config.toml
n_layer = 8
d_model = 320
n_head = 5
n_kv_head = 5
head_dim = 64
d_mlp = 1280
vocab_size = 8192
activation = "squared_relu"
norm = "rmsnorm"
norm_place = "pre"
norm_eps = 1e-06
positions = "rope"
rope_base = 10000.0
rope_fraction = 1.0
qk_norm = true
attn_scale = 0.169
bias = "none"
tie_embeddings = false
parallel_block = false
extras = ["capped logits"]
init = "orth"
init_std_qkv = 0.0283
init_std_o = 0.0
init_std_up = 0.0283
init_std_down = 0.0
optimizer = "soap_variant"
lr = 0.00359
lr_mult_qkv = 0.4
beta1 = 0.95
beta2 = 0.99
lr_head = 0.00907
warmup_steps = 127
schedule = "wsd"
decay_fraction = 0.663
decay_shape = "linear"
final_lr_fraction = 0.05
batch_tokens = 131072
seq_len = 512
doc_mask = false
train_tokens = 293100000
steps = 2237
dataset = "wikipedia_en"
Each number is 200 + 20 x the weight over its row's rms, rounded and kept within 0 to 999. Layers, rows and columns count from 0. The size before them is the row's rms in percent of the matrix's.

# up: layer 5 MLP up, 1280x320, rms 0.0977, rows 701-743, columns 80-159
# down: layer 5 MLP down (transposed), 1280x320, rms 0.0898, rows 701-742, columns 80-159
up701,109,193,220,201,210,202,176,221,213,220,174,193,176,182,221,187,217,209,187,208,188,195,201,184,188,198,208,210,193,166,215,214,173,215,212,188,185,203,198,226,199,187,209,194,187,218,214,199,165,239,174,161,214,214,245,214,173,246,243,215,198,185,206,196,202,197,185,189,192,196,193,207,179,204,202,236,201,197,216,198,213
down701,108,219,208,240,185,191,156,190,191,161,157,197,185,191,232,191,202,169,147,214,200,213,185,202,177,200,195,224,201,200,171,215,153,211,195,220,185,206,211,189,222,198,232,193,186,191,212,194,178,214,207,176,257,214,228,187,207,207,202,208,216,207,227,212,214,212,184,203,222,219,182,178,221,218,218,188,195,185,223,200,212
up702,098,205,206,187,173,190,200,226,177,220,207,203,185,183,184,226,213,189,197,191,195,187,202,223,222,205,178,170,167,187,200,217,186,218,182,184,193,193,188,245,194,211,236,212,228,179,200,179,174,212,206,161,187,219,192,211,214,217,236,214,191,205,194,205,205,190,171,169,195,200,184,155,213,195,185,190,160,235,210,214,208
down702,088,206,194,205,156,207,231,181,195,207,225,230,201,189,182,193,209,230,207,196,205,225,233,209,219,219,184,229,191,173,198,167,219,192,234,175,200,178,170,208,186,160,182,222,205,215,169,208,223,184,221,212,190,185,235,164,231,215,215,215,218,186,205,191,201,215,220,201,174,207,199,188,203,211,218,206,209,183,195,211,225
up703,085,189,169,225,152,202,239,175,229,232,221,203,221,210,230,187,177,215,188,186,237,193,229,180,179,186,194,169,204,199,213,201,188,204,226,222,203,192,200,187,205,206,206,207,176,182,245,201,193,204,193,194,183,203,172,193,211,232,202,187,248,183,209,177,218,217,173,201,208,177,198,201,225,172,218,205,185,213,173,177,184
down703,081,221,210,135,212,213,214,176,190,197,181,174,191,186,206,222,191,206,205,170,235,192,177,205,206,189,203,222,192,179,236,195,207,196,176,207,212,218,226,183,204,180,213,233,204,213,204,230,189,165,208,201,207,203,188,214,240,217,172,184,201,206,240,209,225,207,187,209,222,193,193,211,193,185,187,194,168,176,213,172,213
up704,107,199,188,216,197,192,196,177,222,168,186,186,225,209,269,183,191,238,215,224,213,197,199,166,228,164,203,183,256,183,243,215,202,222,192,193,179,193,221,190,207,224,202,235,193,189,223,203,181,191,201,197,199,189,204,197,194,195,219,238,213,185,178,226,243,203,182,193,248,192,236,191,204,201,158,241,193,183,204,194,207
down704,099,198,165,167,207,194,199,218,194,197,171,159,169,191,194,214,188,171,188,179,214,210,227,227,179,194,181,182,201,172,214,200,179,187,169,194,201,164,181,222,188,190,194,196,166,198,190,215,196,223,202,191,214,203,209,232,187,236,185,164,198,168,229,261,224,209,188,213,227,216,196,164,204,203,203,219,205,190,209,197,229
up705,100,170,210,170,232,196,212,197,192,193,235,213,195,196,198,222,189,224,183,206,238,223,193,237,229,222,184,205,189,232,209,209,202,199,184,226,201,205,210,243,177,189,191,197,207,208,244,138,183,253,238,197,213,180,190,171,228,214,204,197,233,189,187,180,229,229,218,198,214,167,167,220,209,200,196,185,198,210,200,195,217
down705,104,244,200,197,221,202,218,221,182,208,189,186,188,224,203,161,225,193,208,189,162,232,206,193,194,199,188,180,200,224,239,201,200,200,168,198,225,178,192,201,218,218,228,202,194,193,172,198,219,206,192,209,174,198,177,212,247,217,190,156,190,216,142,203,205,232,232,198,157,208,217,216,203,198,219,191,220,218,226,186,184
up706,095,218,163,196,217,174,209,209,177,207,199,226,197,198,210,200,182,209,169,193,195,204,207,216,178,231,216,201,206,218,199,236,180,215,192,183,222,197,181,226,219,189,222,198,211,221,197,216,223,174,182,196,210,207,216,234,200,201,190,220,217,184,152,185,213,188,159,165,221,206,184,237,192,212,215,150,200,172,199,202,187
down706,094,167,199,248,189,200,175,200,175,179,178,220,170,211,199,198,208,220,193,179,208,170,206,198,206,222,245,202,173,194,232,241,208,196,216,217,183,206,206,210,192,229,183,199,188,213,217,187,178,205,195,213,186,204,211,226,207,217,209,189,217,227,199,164,194,202,168,190,222,186,214,196,215,231,216,176,192,205,242,164,190
up707,106,220,198,208,221,172,202,175,205,203,217,169,206,212,182,208,192,187,215,207,156,224,189,175,164,201,213,220,216,253,214,230,168,228,200,176,198,221,228,201,224,169,194,187,216,180,155,170,204,194,179,211,242,186,196,182,160,206,216,163,190,184,244,187,231,195,191,202,190,222,176,201,194,199,193,190,225,192,163,205,196
down707,112,194,215,237,205,234,202,220,206,209,200,201,194,214,186,194,235,206,186,194,168,199,204,168,212,230,181,216,204,200,235,204,232,197,208,187,212,206,197,202,200,191,194,151,185,166,189,213,190,212,165,229,179,203,179,230,196,225,214,194,211,196,207,173,237,197,185,173,179,173,178,207,186,197,212,205,183,191,177,204,195
up708,104,200,189,195,200,198,204,200,195,212,204,207,161,210,207,224,216,199,216,211,212,202,175,165,208,210,216,231,168,190,215,209,193,215,150,188,205,192,202,201,189,203,218,222,209,197,180,199,149,182,235,192,185,188,199,211,207,205,210,242,203,187,192,196,203,185,205,191,195,192,182,200,214,195,214,204,231,159,189,173,170
down708,106,231,218,211,182,174,225,189,189,195,218,217,186,227,188,189,223,193,202,197,179,157,190,219,194,193,222,235,206,213,203,146,185,199,202,184,187,173,187,212,210,199,207,209,235,198,168,206,220,183,199,198,210,147,188,212,214,195,180,168,203,173,207,192,180,153,190,215,212,189,192,200,204,203,186,204,187,194,183,208,181
up709,099,171,205,173,196,197,185,215,175,228,207,203,198,201,199,215,157,224,228,150,247,216,234,226,229,214,218,187,248,241,209,204,222,175,201,209,204,236,208,208,160,181,195,181,181,229,212,194,161,203,209,178,210,244,196,213,199,216,210,197,209,206,213,176,218,205,205,179,221,179,210,210,196,157,218,186,176,208,197,181,233
down709,104,194,212,182,200,196,194,207,208,229,196,191,157,206,182,224,200,190,181,196,230,214,213,227,214,196,209,195,241,174,180,228,178,189,216,195,231,199,192,229,190,207,183,185,195,217,209,197,209,200,212,194,255,224,178,195,186,216,195,186,212,154,213,198,185,227,204,205,217,193,187,210,151,208,194,199,174,212,210,187,184
up710,084,190,167,185,191,177,220,228,208,199,209,183,219,208,229,198,208,180,207,191,206,205,172,182,185,194,176,192,186,217,234,219,221,202,191,204,168,204,185,199,215,189,200,239,196,190,180,205,196,234,192,208,230,207,190,158,229,177,191,203,215,183,193,197,217,202,213,197,191,197,173,183,222,185,190,201,216,199,209,205,194
down710,087,212,176,197,206,190,190,190,213,185,209,220,235,197,185,172,200,211,208,162,214,161,227,183,180,203,205,176,201,194,208,197,185,187,195,205,231,190,161,204,185,230,197,184,222,217,207,210,214,200,223,188,215,207,202,202,227,213,222,196,229,216,209,174,198,226,194,235,205,235,185,208,248,185,205,227,185,214,205,178,198
up711,097,244,211,220,188,218,195,183,180,227,205,192,174,200,191,257,218,233,228,256,205,200,198,214,195,226,186,213,218,166,230,194,197,240,219,178,155,171,213,194,182,201,165,191,174,180,175,171,236,189,186,178,188,197,186,191,175,176,227,212,177,221,187,221,219,209,199,204,239,174,175,209,196,167,199,215,222,190,189,201,207
down711,097,180,197,162,184,186,216,192,216,212,194,212,222,198,206,198,196,222,179,202,189,204,224,214,215,223,178,191,230,209,179,207,198,210,207,178,192,217,168,191,200,217,215,169,198,216,209,178,205,207,196,201,223,200,179,213,196,227,201,185,196,210,189,196,212,214,202,186,156,209,183,199,189,195,222,228,213,178,180,164,218
up712,106,194,213,210,217,195,202,206,220,179,224,195,152,187,174,211,226,227,200,179,212,212,197,193,229,178,194,183,197,174,210,182,178,226,219,207,129,198,201,199,175,197,204,194,189,235,194,217,198,202,217,192,201,199,222,195,173,184,209,205,204,194,186,196,177,225,213,187,218,208,204,242,228,185,217,228,217,185,194,182,196
down712,112,181,204,188,162,226,200,205,163,200,199,230,210,182,232,233,170,248,200,174,188,213,191,196,223,188,196,216,175,213,207,197,194,187,225,209,211,199,213,207,210,185,178,186,234,216,193,196,213,183,200,203,184,236,177,187,211,184,170,207,219,202,195,187,170,197,192,184,163,225,208,208,207,259,216,197,204,179,219,210,197
up713,090,212,222,197,182,195,148,223,201,192,192,176,205,191,207,235,195,222,172,195,226,202,175,182,199,177,150,201,254,183,196,194,208,209,164,189,191,180,204,130,240,222,190,212,199,185,176,214,199,181,226,198,192,177,182,186,215,168,182,223,214,176,217,175,212,175,173,175,193,193,181,212,219,201,199,235,188,205,183,204,201
down713,102,220,225,225,201,215,186,178,206,182,168,216,229,166,195,202,203,204,186,224,197,187,211,179,163,170,221,184,237,167,231,208,197,204,192,216,191,187,219,206,203,238,185,205,223,240,199,191,196,201,214,201,197,181,174,182,195,212,184,182,179,208,179,138,213,225,191,221,231,216,177,216,203,216,167,179,187,219,188,223,195
up714,108,218,211,183,187,206,204,229,222,188,209,189,211,210,203,155,154,223,164,165,202,178,185,224,218,204,158,175,210,186,236,184,217,220,222,244,204,197,186,200,232,206,208,228,232,227,209,165,190,181,181,204,176,190,202,219,187,200,202,201,173,189,196,209,207,189,196,186,201,205,215,198,168,177,229,226,228,179,211,193,231
down714,106,188,227,235,211,214,215,201,180,173,227,203,201,229,205,202,189,187,173,185,210,184,207,211,243,247,196,217,206,186,200,198,210,206,183,183,204,203,189,196,216,215,194,198,224,149,212,215,202,195,199,216,196,253,236,185,180,192,221,198,179,223,220,213,216,170,226,173,212,228,196,190,208,225,190,194,188,229,217,197,193
up715,098,150,206,204,166,203,155,199,209,220,222,202,176,223,180,226,173,190,213,216,186,233,218,185,170,250,188,201,180,178,188,213,225,181,192,201,218,208,227,251,204,140,190,204,195,206,213,204,187,222,221,193,191,215,215,189,186,205,160,203,212,211,199,215,181,205,185,194,202,178,195,205,186,199,199,197,191,205,207,211,193
down715,086,194,217,190,198,190,217,204,194,203,181,194,222,213,184,186,208,179,164,192,186,220,258,206,212,196,204,195,201,180,205,173,169,191,195,198,195,227,172,212,223,216,200,167,201,172,190,187,183,172,186,195,193,197,200,203,193,197,208,199,174,240,202,205,217,213,224,197,165,190,158,143,192,183,181,155,227,196,211,195,203
up716,117,195,223,192,200,174,227,193,195,194,166,204,146,203,223,216,183,172,199,203,217,191,181,217,201,235,185,204,189,221,257,166,214,195,241,165,189,191,166,181,192,214,242,217,208,171,221,216,189,194,191,195,160,159,198,223,216,163,166,182,205,208,248,158,225,182,193,183,223,181,218,213,190,214,219,225,233,194,189,191,208
down716,110,189,188,179,217,224,197,172,196,183,203,184,206,199,207,209,210,221,235,194,201,172,192,208,179,219,219,229,191,194,190,186,176,202,211,223,168,219,227,166,228,254,187,173,190,182,213,223,205,192,207,218,191,211,202,173,172,180,164,202,180,213,178,199,193,172,196,189,197,154,189,189,183,215,187,239,185,197,205,184,233
up717,109,199,209,177,162,205,197,217,209,191,206,168,212,195,206,217,194,168,206,196,200,222,204,196,220,204,210,173,222,224,164,169,188,228,214,194,174,202,200,222,214,166,203,181,217,210,232,205,199,177,183,181,211,174,226,162,174,207,196,222,171,201,165,168,219,175,176,206,183,194,191,174,198,206,204,239,216,168,209,221,232
down717,102,190,184,201,179,229,214,192,194,195,193,215,213,187,158,221,187,192,200,212,196,155,209,193,202,181,242,197,194,200,160,195,215,215,207,222,211,192,181,176,229,217,187,196,233,216,189,192,198,200,212,197,217,178,177,225,177,216,193,209,200,185,182,217,162,178,166,199,171,203,205,191,206,214,181,140,212,200,204,197,206
up718,104,202,207,183,185,128,171,210,204,219,208,217,204,188,179,203,208,201,208,193,230,207,179,188,190,204,226,206,190,179,211,178,175,207,223,211,164,225,209,188,169,204,229,229,171,207,186,192,215,194,193,177,209,187,207,252,187,208,143,188,221,191,175,179,184,190,185,215,174,204,196,196,207,215,188,174,184,187,231,172,216
down718,102,242,225,202,184,177,157,194,184,185,181,189,213,224,178,212,187,192,198,196,158,171,183,166,243,214,224,145,198,159,228,213,178,169,206,216,191,186,182,203,215,194,206,195,222,207,197,202,195,197,230,191,182,207,175,248,189,213,200,200,219,205,194,181,202,163,191,204,224,175,237,208,206,197,188,247,210,206,185,219,228
up719,088,251,213,203,236,223,216,203,215,217,225,217,205,251,172,203,197,221,185,193,212,245,205,226,174,165,206,170,190,197,211,189,184,188,184,217,171,206,200,216,208,204,216,207,244,224,171,204,185,193,199,172,217,192,195,199,206,210,198,220,180,209,206,181,218,140,212,207,205,189,201,201,164,211,178,191,206,215,198,236,182
down719,101,171,205,202,208,186,206,176,225,201,208,188,207,190,199,212,175,189,203,203,218,202,240,214,231,208,206,178,193,187,199,200,161,233,212,186,178,179,237,192,200,210,228,205,243,211,183,185,181,192,187,189,200,193,215,202,189,209,230,200,200,194,229,238,177,158,212,184,170,181,196,217,190,188,229,193,233,251,161,194,182
up720,108,188,175,163,207,203,188,188,173,204,224,198,193,208,235,200,164,189,230,186,199,187,177,190,215,211,186,173,220,193,178,235,190,174,203,225,201,175,181,193,190,188,168,194,187,203,195,174,156,224,196,219,178,191,187,225,164,211,196,228,240,217,213,180,208,192,220,239,221,171,227,198,240,212,192,216,223,218,187,212,217
down720,105,164,224,202,195,207,184,219,186,223,202,193,220,225,179,175,189,202,220,191,189,210,217,186,203,185,201,183,155,191,194,189,196,200,202,184,204,209,192,210,211,204,195,218,227,206,243,196,212,179,220,196,218,175,155,209,198,192,210,192,181,196,221,229,177,215,235,216,229,201,195,209,229,187,201,185,213,191,177,184,223
up721,108,171,251,233,182,176,208,195,189,220,189,179,211,197,219,192,183,173,204,200,198,201,167,197,217,186,177,195,201,162,232,176,199,191,195,190,179,215,196,191,192,194,189,193,208,193,190,195,200,182,235,197,193,201,228,157,213,193,210,225,205,174,221,185,242,198,217,172,209,191,201,249,203,187,223,188,197,233,215,214,218
down721,107,189,229,252,212,204,228,251,209,204,200,172,195,172,185,217,202,206,183,176,195,208,183,178,208,207,196,193,227,213,256,208,202,207,210,208,169,211,216,163,164,192,233,182,182,175,171,138,177,186,228,158,173,199,203,195,173,213,196,186,215,187,221,156,214,221,217,149,207,238,192,176,192,213,187,166,221,205,206,163,208
up722,102,192,206,169,235,234,209,190,207,214,182,215,190,216,189,197,201,204,242,225,203,209,202,161,184,234,174,188,232,213,197,194,194,228,173,207,228,192,219,210,189,228,198,215,192,194,216,187,210,228,186,205,208,210,226,224,169,211,183,197,202,204,142,198,199,186,204,205,213,261,203,191,211,216,254,149,206,210,209,188,223
down722,098,192,179,207,209,245,219,229,179,200,163,234,198,173,211,192,187,184,217,215,178,216,244,196,212,196,209,170,251,227,206,177,204,196,206,195,204,208,224,197,196,213,199,190,182,190,189,191,201,218,179,256,176,217,215,216,193,214,213,198,160,187,208,222,192,187,242,217,175,245,187,216,157,150,214,153,230,191,193,198,225
up723,081,218,190,191,239,224,206,185,199,198,206,199,161,180,226,207,211,210,216,219,194,234,222,198,197,205,199,205,158,199,215,252,184,189,191,217,171,175,177,206,191,191,204,196,255,229,211,183,167,183,172,188,205,175,225,175,213,204,135,216,215,168,198,192,226,223,170,195,199,216,210,223,183,199,238,167,208,185,155,200,169
down723,094,201,192,182,180,170,197,229,221,220,188,190,203,201,198,198,187,204,189,177,232,218,217,197,216,216,220,183,203,191,191,193,188,178,202,197,176,183,181,200,203,204,200,192,206,215,222,199,205,222,171,205,217,218,200,179,171,182,182,174,230,224,191,196,208,210,209,207,172,195,204,204,209,216,209,161,171,216,208,196,176
up724,105,213,224,209,215,173,158,178,206,187,202,209,209,198,176,212,210,227,205,210,209,221,208,199,236,220,198,180,207,208,217,216,193,202,208,172,209,171,211,195,205,250,213,194,195,178,194,206,182,208,180,192,207,195,223,242,194,216,186,198,241,198,205,194,209,208,216,224,180,217,199,207,196,157,212,199,215,209,234,210,179
down724,095,199,189,206,213,182,198,241,194,218,185,272,227,208,174,204,177,227,185,177,235,208,194,210,206,185,229,223,199,185,222,204,214,223,185,203,204,162,212,205,214,237,185,203,198,175,213,191,191,197,177,236,210,196,191,213,185,184,189,228,205,204,183,200,166,165,201,185,211,201,219,220,210,216,183,223,208,208,180,209,221
up725,073,188,205,190,216,187,201,202,198,231,196,146,221,202,192,214,181,216,197,181,215,226,206,212,196,217,233,173,202,206,181,190,194,165,180,211,166,220,181,221,177,189,196,183,196,181,191,211,178,189,159,188,222,200,212,191,162,211,193,207,189,159,187,218,200,171,245,231,227,203,203,216,176,188,180,192,209,187,210,188,225
down725,086,193,188,228,194,194,225,207,175,225,202,177,173,173,201,217,206,162,214,205,191,170,222,196,202,265,217,211,166,184,189,192,210,211,201,171,190,192,185,219,204,164,216,174,234,233,189,169,158,224,210,188,230,213,217,203,206,163,234,208,178,225,237,213,190,183,220,150,190,192,214,183,205,232,182,223,224,174,194,235,177
up726,084,243,223,234,212,175,216,157,206,208,198,197,194,174,219,171,197,198,167,226,210,220,167,212,181,188,203,191,175,204,195,241,199,214,225,212,172,214,192,191,173,223,207,254,221,210,220,203,218,198,170,169,149,224,207,199,198,176,171,179,199,206,191,209,203,196,166,191,207,199,210,169,221,192,201,193,211,220,207,176,222
down726,098,200,176,197,179,216,212,189,195,189,184,210,238,230,189,218,215,196,202,191,205,190,221,196,195,231,179,211,221,191,208,179,214,221,170,201,218,187,203,229,199,194,193,215,193,184,218,207,215,212,212,202,181,198,237,213,188,180,206,222,205,173,211,206,185,177,227,212,200,218,202,200,200,205,188,207,193,225,191,190,196
up727,107,203,170,185,199,211,216,218,176,200,225,187,188,185,206,186,226,223,193,213,220,213,228,212,208,171,216,208,203,229,164,228,205,223,194,193,166,181,215,227,218,179,187,192,214,213,184,222,196,233,207,211,195,187,193,235,197,193,170,209,216,157,211,194,197,189,236,179,200,197,214,226,201,196,157,180,188,143,201,177,187
down727,105,197,175,178,210,205,217,191,214,207,209,206,225,202,217,182,209,180,183,207,199,223,229,218,181,162,208,212,213,217,221,197,197,190,192,155,217,187,217,210,204,184,219,180,178,192,176,188,237,213,218,222,191,201,184,228,207,198,188,197,217,227,151,223,230,238,202,185,219,199,190,211,180,184,187,200,159,148,227,207,181
up728,098,209,177,197,222,196,228,182,177,215,225,165,157,168,197,198,210,233,214,220,215,196,164,187,186,204,185,207,191,238,218,209,209,223,203,214,206,151,167,206,154,191,238,226,225,198,240,236,210,203,243,184,165,225,177,182,210,200,188,174,207,180,155,196,180,218,207,182,186,247,190,207,175,199,196,202,181,196,194,189,181
down728,101,212,191,197,168,188,223,202,214,221,219,204,204,213,194,216,176,235,197,183,187,165,190,227,198,166,183,208,192,209,168,156,208,207,191,208,200,208,194,150,204,192,206,202,223,192,221,226,193,199,218,167,196,211,186,225,209,201,179,175,185,194,192,194,190,199,188,194,179,230,203,214,202,238,192,198,187,205,207,187,169
up729,089,148,222,185,187,228,214,208,205,185,241,188,248,184,203,204,198,212,200,211,145,213,184,199,207,174,234,199,236,228,209,179,196,219,196,178,203,166,181,199,189,173,224,158,259,207,156,197,213,196,191,205,234,208,208,190,191,243,189,221,202,244,217,214,193,223,201,148,190,194,243,214,204,202,212,145,211,202,183,212,207
down729,101,177,196,216,220,186,213,186,210,195,204,206,208,206,200,223,202,203,192,209,179,208,229,219,222,227,191,233,229,198,195,197,189,206,191,195,191,217,171,210,200,199,193,196,230,167,227,167,201,212,180,177,205,177,190,176,174,177,199,187,194,188,177,171,245,192,196,160,229,198,205,197,221,210,229,184,213,239,179,154,181
up730,093,200,205,202,197,200,172,205,217,201,192,229,178,160,203,228,139,160,137,215,213,184,197,187,187,204,217,211,218,247,169,220,216,193,226,210,218,201,200,219,173,198,223,226,190,204,251,218,209,190,211,224,202,218,237,196,163,222,170,173,199,198,187,214,210,214,172,222,175,212,163,194,186,184,187,193,224,212,198,206,167
down730,095,219,194,198,154,181,206,179,202,218,172,218,212,189,241,199,198,159,159,208,198,192,213,198,191,183,248,225,211,176,177,227,180,205,210,201,197,196,216,219,251,212,178,163,140,207,211,197,223,242,194,175,176,210,191,188,182,229,194,206,228,202,206,180,183,212,180,228,213,200,190,199,209,199,194,162,183,184,186,207,229
up731,111,207,209,176,202,146,213,172,201,195,212,158,211,222,237,203,190,218,203,184,210,206,242,173,202,222,166,163,228,209,198,205,209,184,206,200,233,195,188,211,167,160,207,205,204,192,208,203,175,181,170,197,192,242,222,222,204,216,179,184,223,208,211,201,189,181,207,183,233,243,209,203,168,211,203,235,215,180,227,186,217
down731,116,209,200,204,198,193,213,187,215,203,193,218,223,172,193,191,190,193,191,198,202,213,187,203,224,203,193,190,217,199,205,205,213,209,212,181,230,187,199,206,187,245,195,208,218,167,207,191,188,174,174,182,203,227,176,200,220,204,171,237,209,182,221,199,200,186,232,152,179,192,233,176,193,212,201,203,204,195,194,196,185
up732,093,221,195,198,235,223,188,194,227,209,220,193,215,180,217,187,201,217,166,205,172,211,205,196,200,172,217,225,225,224,192,194,187,176,187,190,182,214,210,238,193,185,183,212,191,224,193,195,225,200,204,186,197,199,202,202,202,232,150,185,161,175,201,202,198,156,174,208,194,218,173,175,205,215,195,212,213,199,183,200,225
down732,098,219,205,203,177,198,191,234,191,191,217,206,187,199,220,159,195,198,214,188,220,214,198,163,196,218,204,236,194,244,191,179,195,205,188,197,146,202,240,186,184,212,209,188,199,200,220,173,212,194,208,219,194,213,180,191,210,194,211,161,213,207,218,216,198,185,170,203,206,210,198,230,157,190,172,210,175,178,203,208,204
up733,104,200,222,217,199,185,203,166,206,159,214,188,205,240,239,237,180,210,206,235,229,213,182,191,199,231,212,169,212,186,222,205,173,151,180,226,187,212,186,226,231,190,213,181,217,205,203,183,241,232,204,226,210,219,200,218,213,167,230,176,191,192,203,203,204,179,178,205,196,205,174,189,207,202,218,206,212,239,191,190,233
down733,104,225,218,201,154,175,200,165,171,198,201,211,210,203,212,208,195,193,198,177,180,243,181,202,195,167,174,172,230,238,188,161,191,160,222,179,227,226,219,191,173,216,216,212,208,210,197,190,215,161,218,236,206,200,177,204,205,182,176,187,204,191,202,202,184,203,208,182,237,226,237,199,212,175,170,176,215,211,189,177,192
up734,102,199,229,187,206,166,204,210,225,211,225,186,188,211,209,172,186,199,192,159,187,201,176,225,216,193,194,220,193,183,217,174,180,193,189,203,191,221,188,192,203,196,202,241,208,181,221,211,258,212,175,191,188,179,206,184,214,183,193,158,183,144,229,154,220,182,192,187,199,184,207,210,196,230,217,168,235,184,190,217,186
down734,091,206,198,209,231,228,195,204,202,201,235,226,202,222,188,244,170,170,220,209,211,187,224,191,213,209,205,190,214,196,218,183,225,184,224,163,195,212,213,228,183,169,189,189,273,229,197,214,210,175,197,149,215,177,216,195,217,202,166,204,236,164,217,212,207,165,184,162,194,221,190,208,186,232,199,199,216,220,196,198,195
up735,106,228,209,186,241,202,211,182,199,173,222,199,181,216,172,208,208,178,203,220,193,197,214,179,172,179,189,212,217,166,220,186,210,206,183,209,193,206,215,196,187,182,169,177,168,181,193,208,180,171,218,217,222,226,181,214,186,180,188,199,184,183,206,201,199,204,247,194,207,183,190,205,230,204,193,178,201,213,230,210,207
down735,109,180,232,208,220,208,185,192,171,217,196,182,228,216,256,171,229,210,186,207,189,207,213,224,224,203,155,201,183,220,236,216,208,191,213,245,181,220,216,190,172,222,204,208,238,193,207,187,189,213,220,201,234,255,188,205,223,187,211,265,219,227,191,183,194,209,223,213,178,193,181,206,227,201,191,192,219,207,184,185,201
up736,108,214,204,205,177,212,211,167,192,185,208,188,208,184,179,201,195,186,189,211,157,202,196,193,189,240,193,183,200,237,224,176,196,222,189,197,193,182,196,209,200,195,215,155,208,193,178,185,176,200,206,200,186,210,228,204,217,224,198,228,190,191,189,163,197,167,196,200,187,206,179,172,202,214,222,180,165,189,182,219,207
down736,108,234,191,176,193,226,178,195,208,216,215,212,176,201,191,173,230,177,200,190,185,174,175,231,187,176,198,216,234,194,168,184,207,211,181,209,216,176,189,193,187,186,211,187,204,205,194,228,171,204,240,187,176,221,193,199,192,179,187,200,232,211,195,202,187,152,212,197,224,221,189,218,208,187,193,223,188,191,189,171,183
up737,095,204,216,227,217,197,199,179,201,204,184,166,164,156,182,223,192,191,207,210,229,190,198,231,205,201,188,216,207,224,245,191,216,204,254,210,162,212,190,185,216,210,203,202,232,214,209,213,186,184,211,186,171,189,217,217,170,244,175,231,186,207,205,186,202,172,221,206,205,215,174,199,161,203,184,227,218,178,179,186,208
down737,102,209,140,207,212,190,226,226,173,192,183,178,173,164,235,191,185,211,196,208,203,179,183,238,192,181,187,166,203,210,225,192,180,185,203,224,204,215,180,172,225,190,177,224,231,220,222,191,200,194,203,194,188,198,230,187,201,208,212,237,211,186,190,198,198,192,206,157,196,192,198,185,172,204,178,190,182,162,192,181,201
up738,082,156,180,150,213,207,184,216,202,205,213,178,198,229,192,180,173,157,223,213,197,177,198,180,194,213,185,184,220,193,195,201,200,195,205,203,181,182,218,204,225,209,207,207,198,198,183,233,212,198,194,247,217,193,220,226,208,232,186,195,191,185,222,170,221,193,185,199,199,193,201,200,214,194,163,196,202,237,185,192,205
down738,092,186,203,196,152,189,221,214,187,222,217,190,196,190,174,225,214,209,169,201,218,188,225,226,190,208,185,216,214,221,217,225,200,227,185,192,203,195,171,201,218,177,196,207,236,198,200,189,197,226,211,191,201,174,205,200,209,205,172,201,170,199,217,178,198,176,182,205,191,166,173,177,220,172,222,192,175,176,190,227,198
up739,115,224,183,232,210,179,199,227,240,213,172,194,213,181,226,210,197,169,211,164,197,200,147,209,162,219,235,216,188,196,222,198,191,197,205,193,231,234,208,229,197,225,192,205,220,190,224,195,200,186,211,187,243,210,242,211,233,229,231,198,164,195,212,226,187,220,202,219,196,198,199,210,208,200,220,200,232,184,217,182,132
down739,109,230,184,184,190,190,181,191,220,190,186,196,204,245,205,211,206,176,231,203,230,220,219,204,224,191,189,187,196,219,210,232,162,199,205,170,194,197,179,188,200,185,222,179,188,181,203,172,203,206,191,174,203,199,205,179,199,196,205,195,227,213,187,231,207,197,221,188,211,209,197,230,164,189,181,194,237,211,194,204,208
up740,097,229,202,176,142,195,207,217,227,227,214,194,212,242,180,203,188,216,176,215,206,176,236,200,204,203,204,222,199,178,202,197,186,220,185,201,217,237,192,225,215,218,232,216,224,164,191,212,197,227,204,196,193,201,181,211,191,213,237,230,190,180,179,198,199,194,185,191,175,210,213,157,178,207,199,189,196,184,199,210,208
down740,094,199,203,195,194,189,197,259,171,205,234,192,211,244,198,197,184,228,188,169,195,170,228,198,202,176,182,230,184,211,178,176,164,200,185,196,207,204,193,175,199,218,205,186,162,192,202,237,200,168,193,222,191,178,186,187,211,206,192,199,195,224,171,208,205,181,218,180,249,241,214,187,166,189,202,184,202,179,211,199,237
up741,101,212,199,191,173,182,198,181,186,204,204,189,193,240,191,179,234,193,194,185,216,204,205,220,260,210,227,179,214,190,219,194,182,209,199,206,234,187,182,219,182,207,211,221,215,206,209,212,152,218,213,154,200,257,256,213,194,190,189,212,187,198,222,170,215,206,181,191,211,241,206,204,194,178,181,183,151,199,204,179,198
down741,104,192,190,178,216,257,207,222,165,193,207,217,171,228,214,184,190,210,182,225,205,233,181,177,195,211,201,190,180,192,172,157,187,216,210,158,212,214,188,225,191,216,176,179,171,205,205,224,191,177,208,209,210,185,192,214,198,181,210,224,190,191,206,227,213,161,194,200,246,208,205,190,211,166,178,222,198,205,208,215,212
up742,095,191,215,187,239,211,192,198,180,180,210,201,186,201,196,197,178,198,178,195,174,183,187,232,196,173,193,215,185,218,178,201,233,211,197,224,182,196,196,185,202,193,197,219,217,184,202,207,194,204,241,186,215,194,208,166,183,211,202,186,195,230,179,208,260,187,201,197,162,230,210,179,171,233,240,187,205,188,207,210,190
down742,105,214,183,195,219,200,210,251,229,201,185,201,222,152,215,209,230,222,221,200,176,199,238,169,189,193,176,229,186,174,201,203,221,141,179,205,193,188,177,206,229,196,189,185,172,166,160,210,182,177,170,204,172,204,191,128,201,174,187,141,183,200,177,221,206,173,221,191,186,206,183,191,207,212,181,201,214,187,200,181,159
up743,102,169,208,181,204,201,185,209,200,192,194,183,210,206,170,183,194,194,195,240,193,215,166,171,174,237,183,189,162,190,135,215,167,192,175,224,189,204,191,205,188,221,173,178,209,210,197,179,218,230,214,195,169,165,199,218,208,159,194,200,198,206,220,196,214,204,220,197,206,166,198,217,214,202,193,170,166,215,231,194,198